{
  "num_hidden_layers": 16,
  "hidden_size": 768,
  "num_attention_heads": 12,
  "num_key_value_heads": 3,
  "head_dim": 64,
  "intermediate_size": 2560,
  "vocab_size": 25734,
  "hidden_act": "swiglu",
  "norm": "rmsnorm",
  "norm_place": "pre",
  "norm_eps": 1e-05,
  "positions": "rope",
  "rope_theta": 10000.0,
  "rope_fraction": 0.75,
  "qk_norm": true,
  "attn_scale": 0.125,
  "bias": "none",
  "tie_word_embeddings": false,
  "parallel_block": false,
  "init": "uniform",
  "init_std_qkv": 0.0125,
  "init_std_o": 0.0,
  "init_std_up": 0.0125,
  "init_std_down": 0.0,
  "optimizer": "adamw",
  "learning_rate": 0.000605,
  "beta1": 0.9,
  "beta2": 0.98,
  "weight_decay": 0.1,
  "lr_head": 0.00414,
  "warmup_steps": 215,
  "schedule": "cos",
  "final_lr_fraction": 0.1,
  "batch_tokens": 131072,
  "max_seq_len": 512,
  "doc_mask": true,
  "train_tokens": 1088000000,
  "max_steps": 8301,
  "dataset": "wikipedia_en"
}
Each number is 128 + 32 x the weight over its row's rms, rounded and kept within 0 to 255. Layers, rows and columns count from 0. The size above them is the row's rms in percent of the matrix's.

# layer 7 MLP down (transposed), 2560x768, rms 0.0269, rows 468-484, columns 384-447
size [100 102  97 101 100 101  99  97 102 102  98  96  99  99 100  98  99]
[[105 103 135 154 135 158  95 168 177  73 127 183  74 110 129 100 169  98 164 131  91 120 161 123 162 160 166 172  92  99 128  70 134 144 168 176 119  95 132 143 125 158 144 173 172 189 140 104 110 113 207 114 116 136 122  91 196 124 123 199 139 101 161  85]
 [167 104 152 148 137 153 122 155  89  65 174 102  99 132 157  67  97 154 157 166 127 138 147 107  90 153  72 131 176 202 186  83  90  47 101 116 202 114 130 125 125 133 132  80 115  99 229 172 120 112 205 142 102 110 105 118 158 123 171 160 157  86 178 122]
 [ 92  83 108 140  99 127 107 136  95 129 177 157 166 122 135  60 124 163 112 157  89 173 168 108 140 110  99 124  95 119 155 107  45  99 116 169 134 127  78 152 192 125 136 145 103 134 147 145 161 123 148 162 117  83  75 118 138 144 130 107 120 120 101 154]
 [161 180 142 126 135  90  65 153 144 117 135 113 145 138 148 141 133 123 156 128 123 168 127 151 118  84  95 164 115 158 130 144 161 133 114 154 165 178  98 109  60  81  89  98 146 117 199 147  66 176 133 124 140 127  84 159 147 187 156  49 151 117 179 158]
 [159 152  82 159  69 133 165 106 144 137 100 131 184 114 109 142 121 145 108 108  94  72 109 171  77 110 148  87 172 152 178 115 124  95 104 142 174 139 137 108  87 117 181 143  84 170 134 149 139 182 150 135 161 125 137 119 150 178  63 146 122 148 127 117]
 [169 137  61 157 150 128 172 153 130 152 100 108 136 196 114 103 131 152 125  81 161 115 180  70 153 150 144 123 120  77 164 113 135 117  94  86  98 160  90 164  87 145 144  90  51 132 213 140  79 116 114 119 127 120 121 130 119 147 191 181  99 143 114  89]
 [120 196 131  81 161 140 133 176 129 111 107 168 103  99 183  95 164  86 163 128 101 115  69  95 113  98 101 136 116 103 121 129 129  77  92 129 171 169 125 137 116 176  99  99 124 127 131 135 152 144 172 128 147 157 127 121 190 139 164 126 180 128 117  69]
 [ 96 125  83 115 134 155 128 147  68 160 120 155 136 118 120  80 190 123 111 151 109 155  99 159 131 137 120 110 127 124 123 110 113  75 144 121  87 136 126 179 110 149 146 112 120  84 152 149  65 189 111 111 120 152 138 127 164 149 188 128 126 153 120 131]
 [137 109 118  92 141  91 114 115 179  99 100 100 128 116  77 156  99  95 192 166 181 129 138 193  74 108  71 143 159 111 187 144 128 130 132  65 162  91 151 158 155 173 134 169 104 100 203  68 112 105 128 169 149 157  80 110 129 129 110 125 124 146 108 113]
 [ 87 154 106 138 104  84  80  78 130  94 164  93 127 180 142 104 149 158 130  88 128 136  75 152 124 138 109 204 161  94 119 127 107 125 121 130 100  94 129 192 125 142 123 109 103 136 124 111 123  77 121 125 113 166 167 216 155 144 110 117 125  86 143 100]
 [ 93 119  97 103 149 137 129 120 114  86  93 147 188 151 123  97  52 166 128 135 130  95 123 154 185 108 137  92  42 128 175 122 121  94 147 109 129 186 195 162 113  85 128 143 137 146 148 148  91 149 166 165  95 131 105 154 126  90 127 184 165  85 102 146]
 [116 140  84 129 162 142  99 123 170 100 148 109 125 166 118 144 170 159 130 114 158 131  76 164 148 150 139  91 115  79 153 136 135 150 155 165 189 118 155 120 142 147 108  84 111 158 124 109 143  99 117 106 132 122 167 127  80 141 118  77 112 123 105 172]
 [ 90 167 179 139 156 114 138 147  72 102  40 114 131  91 129 115 120 108 135 133 125 133 119 181  71 108 166 133 134 108 151 104  91 194 190 149 210 100 116 106 124 143  77 163 211  61 109 122 139 122 132 132 117 118 107 133 127  60 147  76  94 111 133  94]
 [125  99 117 126 104 109 113 158 106 161 134 139  93 112 123 115  92 214 184 192 127 104  76 117 110  78  99 131 188 154 126 172 138  99 119  82 115 132 167 117 173 206 126  79  85 147 106 130 132 132 134 168 104 117 113 122 103 149 104 129 111 142 120 132]
 [113  96 142  51 145 149 110 202 173 114 175 135  71 122  92 149  82 117 119 149  86 114 215 151 166 130 148 142  70 147 160 167 113 145  88 132 103 141  93 114 140 187 142 138 140 117 205 180 129 119 102 121 143  75 101 121 189 120 106 196 138 113  98 112]
 [147 155 149 113 139 137 125 186  76 122 158 140 173  93 123 113 147 145 150 202 115 113  54  99 142 128  54 107 166 169 206 100 169 114 123 100 122  63 180 163  68 113  68  39 115 215 103 111 166 103 121 103 131 130 108 107  79 139 153 160 125 188 118 128]
 [133  84 192 114 134 174  77  70 168 161 104 156 117 158 139 133 185 141 192 142 107 111 162 128 108  95 160  84 126 106 122  70 125 184 202 160 117 138 116 119 142  81 160 141  74  71 160  98 109 150 117 123 169 155 138 150 171 137 179 159 165  66  98 102]]
# layer 7 MLP gate, 2560x768, rms 0.0292, rows 469-484, columns 384-447
size [105 100 101 102 102  97  98 102 100 102  94 100 103 105  99 102]
[[ 11 130 130  84 142 104 133 152  83 101 131 146 197 165 134  78 151 127 143 115  76 104 138 120 159 126 180 158 148  92  72 130 118 148 124 118 116 124 157 104 147 126 122  94 126  37 163  75 154  87 123 160  95 153 127 180 196  30 127 156 185 119 146 177]
 [125 212 139 126 104 144 146  87 120 132 163 169 110  83 109 132 103 133 132 102 129  86 121 172 101 129 132  83 174 143  97 160 113 141 101  95 119 138 133 145 131 174 144 151 184 131 103  82 127 159 107 127  97 140 149 125 156 121 138  85 105 106 143 101]
 [198 151  51 116 135 108 111  81  85 164 152 165  67 122 131 163 217  86 133 131 127 119 111 146 141 156 156 212  95 146 176 147  83 160 148  89 125 132 159  83  74 139 138  95 157 167 161 146  59  74 129 211 185 135 169 146  99 162 142 100  63 112  91 194]
 [ 94  81 133 114 178 143 135 145 142 161 123 139 159 133 124  59 135 110 145 131 216  83 190 127 157 149 125 133 183 110 103 148 155 152 189 216 168 105 168 156 122 126 124 151 149 136 140 158 112 133 112 112 125 147 124  54  86 123 154 185  95 130 155 169]
 [143 116  30 143 169 145 119  99  95 113 114  45 127 178 145 160  99 181 149  64  94 108 163  74 160 125 205 219  89 120 174  53 116 130 104  85 137 115 122 105 142 108 110 152  58 125 135 152 100 100 142 136  77 133 116 135 140 112  64 169  91 127 154 116]
 [ 48 143 156  95 165 135 170 105 144  90 127  89 101  90 122 145 150 116 107 103 189 218 149 164 187 140 121 141 182 124 212 106 168 161 100 131 139 188  74 117 176 134 104  83 134 100 177 190  79  64 125 154 111 144 109 123  89 126 173 102 117 122 174 104]
 [ 86  95 145 117 134 111 151 161 131  86 164  95  57 189  85 132  76 163  98  67 138 140 181 127 145  89 174 153 125 116 115 139 119 138 146 137 144  69 151 171 145  65 140 107  95  90  91 153 200 158 132  98 100 157  76 171 150  77 120 133 206 158 158 135]
 [132 125  51  98 140  88 146 110 102 110  68  92 122 105 174 128  90 108 128 135 114 107 125 104  84 150 132 176  85 150 186 164 164 164 122 107 168 137 118  93 145 120 131 161 111 123 193 121  83  66 121 161 144 209 125 103 143 171  81 111 134 189  98 104]
 [107 131 101 116 111 119  90  90 118 158 119 132 160 169 162  79 131 120 113 165  98 117 154 133 157 122 159 172 121  92 112 148 138 105 164 160 132 117 107 149 130  95 113 161 150 149 121 157 174 137  67 116  98 119  78 134 142 146 142 143 129 127 101 161]
 [163 154 115 177 156 122 174 153 134 105  95 123  66 109 107 108 116 128  78 140 106 164 138  97 150  98 192 166  72 147 102 137 103 178 143 133 137 123 145  47 145 147 139 150 112  94 103 121 140  93 119 162  96 179 111 113 113 132 100 179 155 126 150 118]
 [ 64 110 138 157  95 115  72 125 129 135 133  79 141 109 156 119  82  98 123 112  95 159 173 179 144 136 134 101  99 208 117 100 164 129  71 128  83  61 119 110  95  93  78 107 105 152  87 128 128 130 180 155 122 161 135 145 129  95 161 154  87 116 148 161]
 [131 149 140 140 111 156 168 140  91 158  90 149 148 111 143 132 101 149  83 159  88 136 171 147 127 138 168  96 109 128 130 198  76 130 138 113 135  85  88 125 154  51 118 115 114 137 140 156 138 209 131 135 150  96 110  76 207 130 173  77 123  75 172  97]
 [109  92 116  84 119 136 120  83 147 156 140  98 114 145 120 136  83  76  98 124 153 182 178 141 122 143 206  84 136 149  98 132  99  96 106 209  89 171 145 133 106 102 126 104 153 118 141 153  58  94 122 101 117  73 118  59  92 167 141 183 169  98  81 149]
 [138 162 157  94 113 135 130 124  91  93 109 117 155 174 116 121  98 132 172 157  79 162 145 141 113  80 138 143 153 143 124  88 132 123 187 101  71 150 176  65 152  89 155 165 120  83  80 114 132 152 149 134 116 160 176 187  85 140 154  53 144  83 119 185]
 [181  98 113 120 134 125 148 119  86 134  96 163 106 129 176 174 133 116 117 222 122 152 132 157  85  79 118 192 129 155 100 180  80 126 133 146 126 109 179  88 189 132 201 113 128 175 188 106 145 144  93 136 123 162 123 149 149 125 129 131 216 101  98 172]
 [173 184 139 129  60 108 152  81 155 104 140 172 138 117 186 110  80  94 172 154  91 185 186  83 105 105 189 108  82 113 122 126 107 139 117 130 113 113  76 118 106  68  84 146 125  90 123 159 138  95 147  88 183 143 122 135 125 157 180 133 148 145 118 126]]
# layer 7 MLP up, 2560x768, rms 0.0284, rows 469-484, columns 384-447
size [103  99  99  98 102  98 100 102 102  97  97 102 103 103 100  98]
[[ 90 120 155 106 119 149 143 115 176 120 112 141 132  97 171 171 106 178 180 137  39  74 137 105  88 183 128  79 132 157 109 106 123 100 150  95 162 122 125 127 103 120 172 113 120  80 170 131 112 120 176 124  59  79 162 137 126 111 167 147 140  78 160 190]
 [ 97  99  89 157 115 110 185 177 125 173  44 128 152 147 197 175 122  72 165 113 177 104 159 132 103 134  88 121 166 114 131 166 163 193 160 126 146 119 155 221 198  88 133  91 117 143  41  80 135 138 112 111 137 158 114  90 143 206 143 123 103 136 157 127]
 [105 113 116 104 138 155 131 140 157 162 143 119 111 131 214 161 126 150 126 150 193 136  89 109 114 111 139  93 123 158 108  73 126 194 112 149 141 151 136 114 123  79 137 108 115 182 137 123 106 130 118 128 159  90  96 128 133 165 134 122  73 140 101 127]
 [169 102 117 156  67 154 137 110 132 108 170 155 121 135 126 134 132 120 111 129  92 150 109 154 180 168 134 160 161 187 109  76 115 107 153 126 118 162 109  77 100 150 207 122 188 127 153 127 145 141 136 149  76 144  80 109 161 106  93 105  69 163 108  94]
 [207 122 138  61 140 105 128 114 128  83 139 148 130 113 157 116 112  82 136 109 112 128  97 154 160  82 115 109 181 113 155 161  83  96 162 137 177  86  93 135 123 135 144 102 134 155 121 131 149 152  91 133 140 116 160 111 113 105 151  80 151 183 178 133]
 [117  36  86  99 129 109  96 117 126 189  82 108  95  83 132 177  92 119 147 142 127 114 141 121  97 161 129 107 111  99 108 139 120 155 156 160 190  77  86  97  87  99  96 146 108 142 170 134 124 127 173  84  67 114 137 105 168 124 131 154  65 134 120 126]
 [124 147  81 133 131 114 104 159 113  94  91 113  68 122 101  72 102 112 132 157 105  77 166 112 114 161 159  96 123  91  35  92  95 119 109  85 111 131  96  75 144 124  96 155 147 185  94 103 144 121 135 147 126 127 136  67 131 109 180  86 153 145 130 112]
 [154 107  91  92 136   6 112 178  92 200 137 142  86  98 103 134 164 127 136 138 112 103 118 131 131 126 123 113 194 106 140  73 178 138  94 129 157 106 165 105 132  73 161 121 139 135 162 130 127 166  77 151  90 139 136 195 184  53 129  53 159 144  86 137]
 [125 143 126 166 102  90 142 148 118 142  64  98 139 167  61 123 170 140 177 138  92 128 168  83 182 131 108  61 137 129  52  38 167 149 153 158 113 128 105 118  97 112 139 127 184 129  98 142  96 112 143 125 105 180 194 112 120  86 140 112 108 107 140 166]
 [149 101 109 166 114  86  98 113 150 149 141 101 156 124 127 128  72 125 121 117 120 130 118  51 153  68 129  91 113 190 181 164 113 134 170 152  40 107 132 118 191 129  65 152 105 125 123 161 101 135 161  85 102  86  95 121  67 118 161 134  99 117 139 136]
 [141 101  99 132  63  92 129 100 136 101 147 137 162 123 159 100 175  98 120  97 185 121 122 199 164 111 118 129 130 159 196 159 163 123 113 179  90 138 127 179  94 139 144  88 165 104 150 117 123 106  92 127 138 205 168 100 162 116 135 208 164 153  97 143]
 [110 131  93 103 154 115 162 125 131 129  87 120 117 139 114 109 180 166 108 139 111 159 126  73 206 107 123 105 174 158 191 134 153 115 105  61  43 175 146 147 107 169 114 131 132 107 150 159 120 103 124 169 114 123 157 121  74 106 109  99 117 149 126 129]
 [128 152 106 169 129 117 146 110 200 121  70 149 149 167  96 143 154 140  87  96 186 129 128 135 104 146 130 101 115 172 104 114 116 180  87 186 142 170 130 147 175 114 182 111 176 152  92  88 114 135 144  85 128 138  85 138 121  95 135 164  68 123 149  62]
 [ 57  91 100 184  78 158 121  91 137 105  44  99 176 145  96 144  63 102 143 110 132  67  75  84 175 167  51 147 107 160 157 157 137 178 180 115 123  82 166  95  43 161  93 100 136 156  97 122 101 117 180 169 168 155 144 105 126  95 106  97 158 161  79 152]
 [118  88  76 112 148 146 175 144 126 153  87 119 143 113 166 140  87 154 132  91 120  87 114 134 106 103  60 128 106 165  97 170 133  88 143 131 150 126 161 112 116 189 124 116  88  82  80 106 202 136 135 106 193 133 212  87  93 102 148 147 131  66  66 136]
 [ 95 139 170  90  41  67  65 136 117 166 151  98 176 134 134 119 160 159 122  70  96 148  95 160 180  67 133 183 115 149 171 103 128 132 121 115 101 163 117 123 106 127 123 124 100 128  97  99  99 125 137 160 191 117 124 147  98  86 158 168 114 144 108 100]]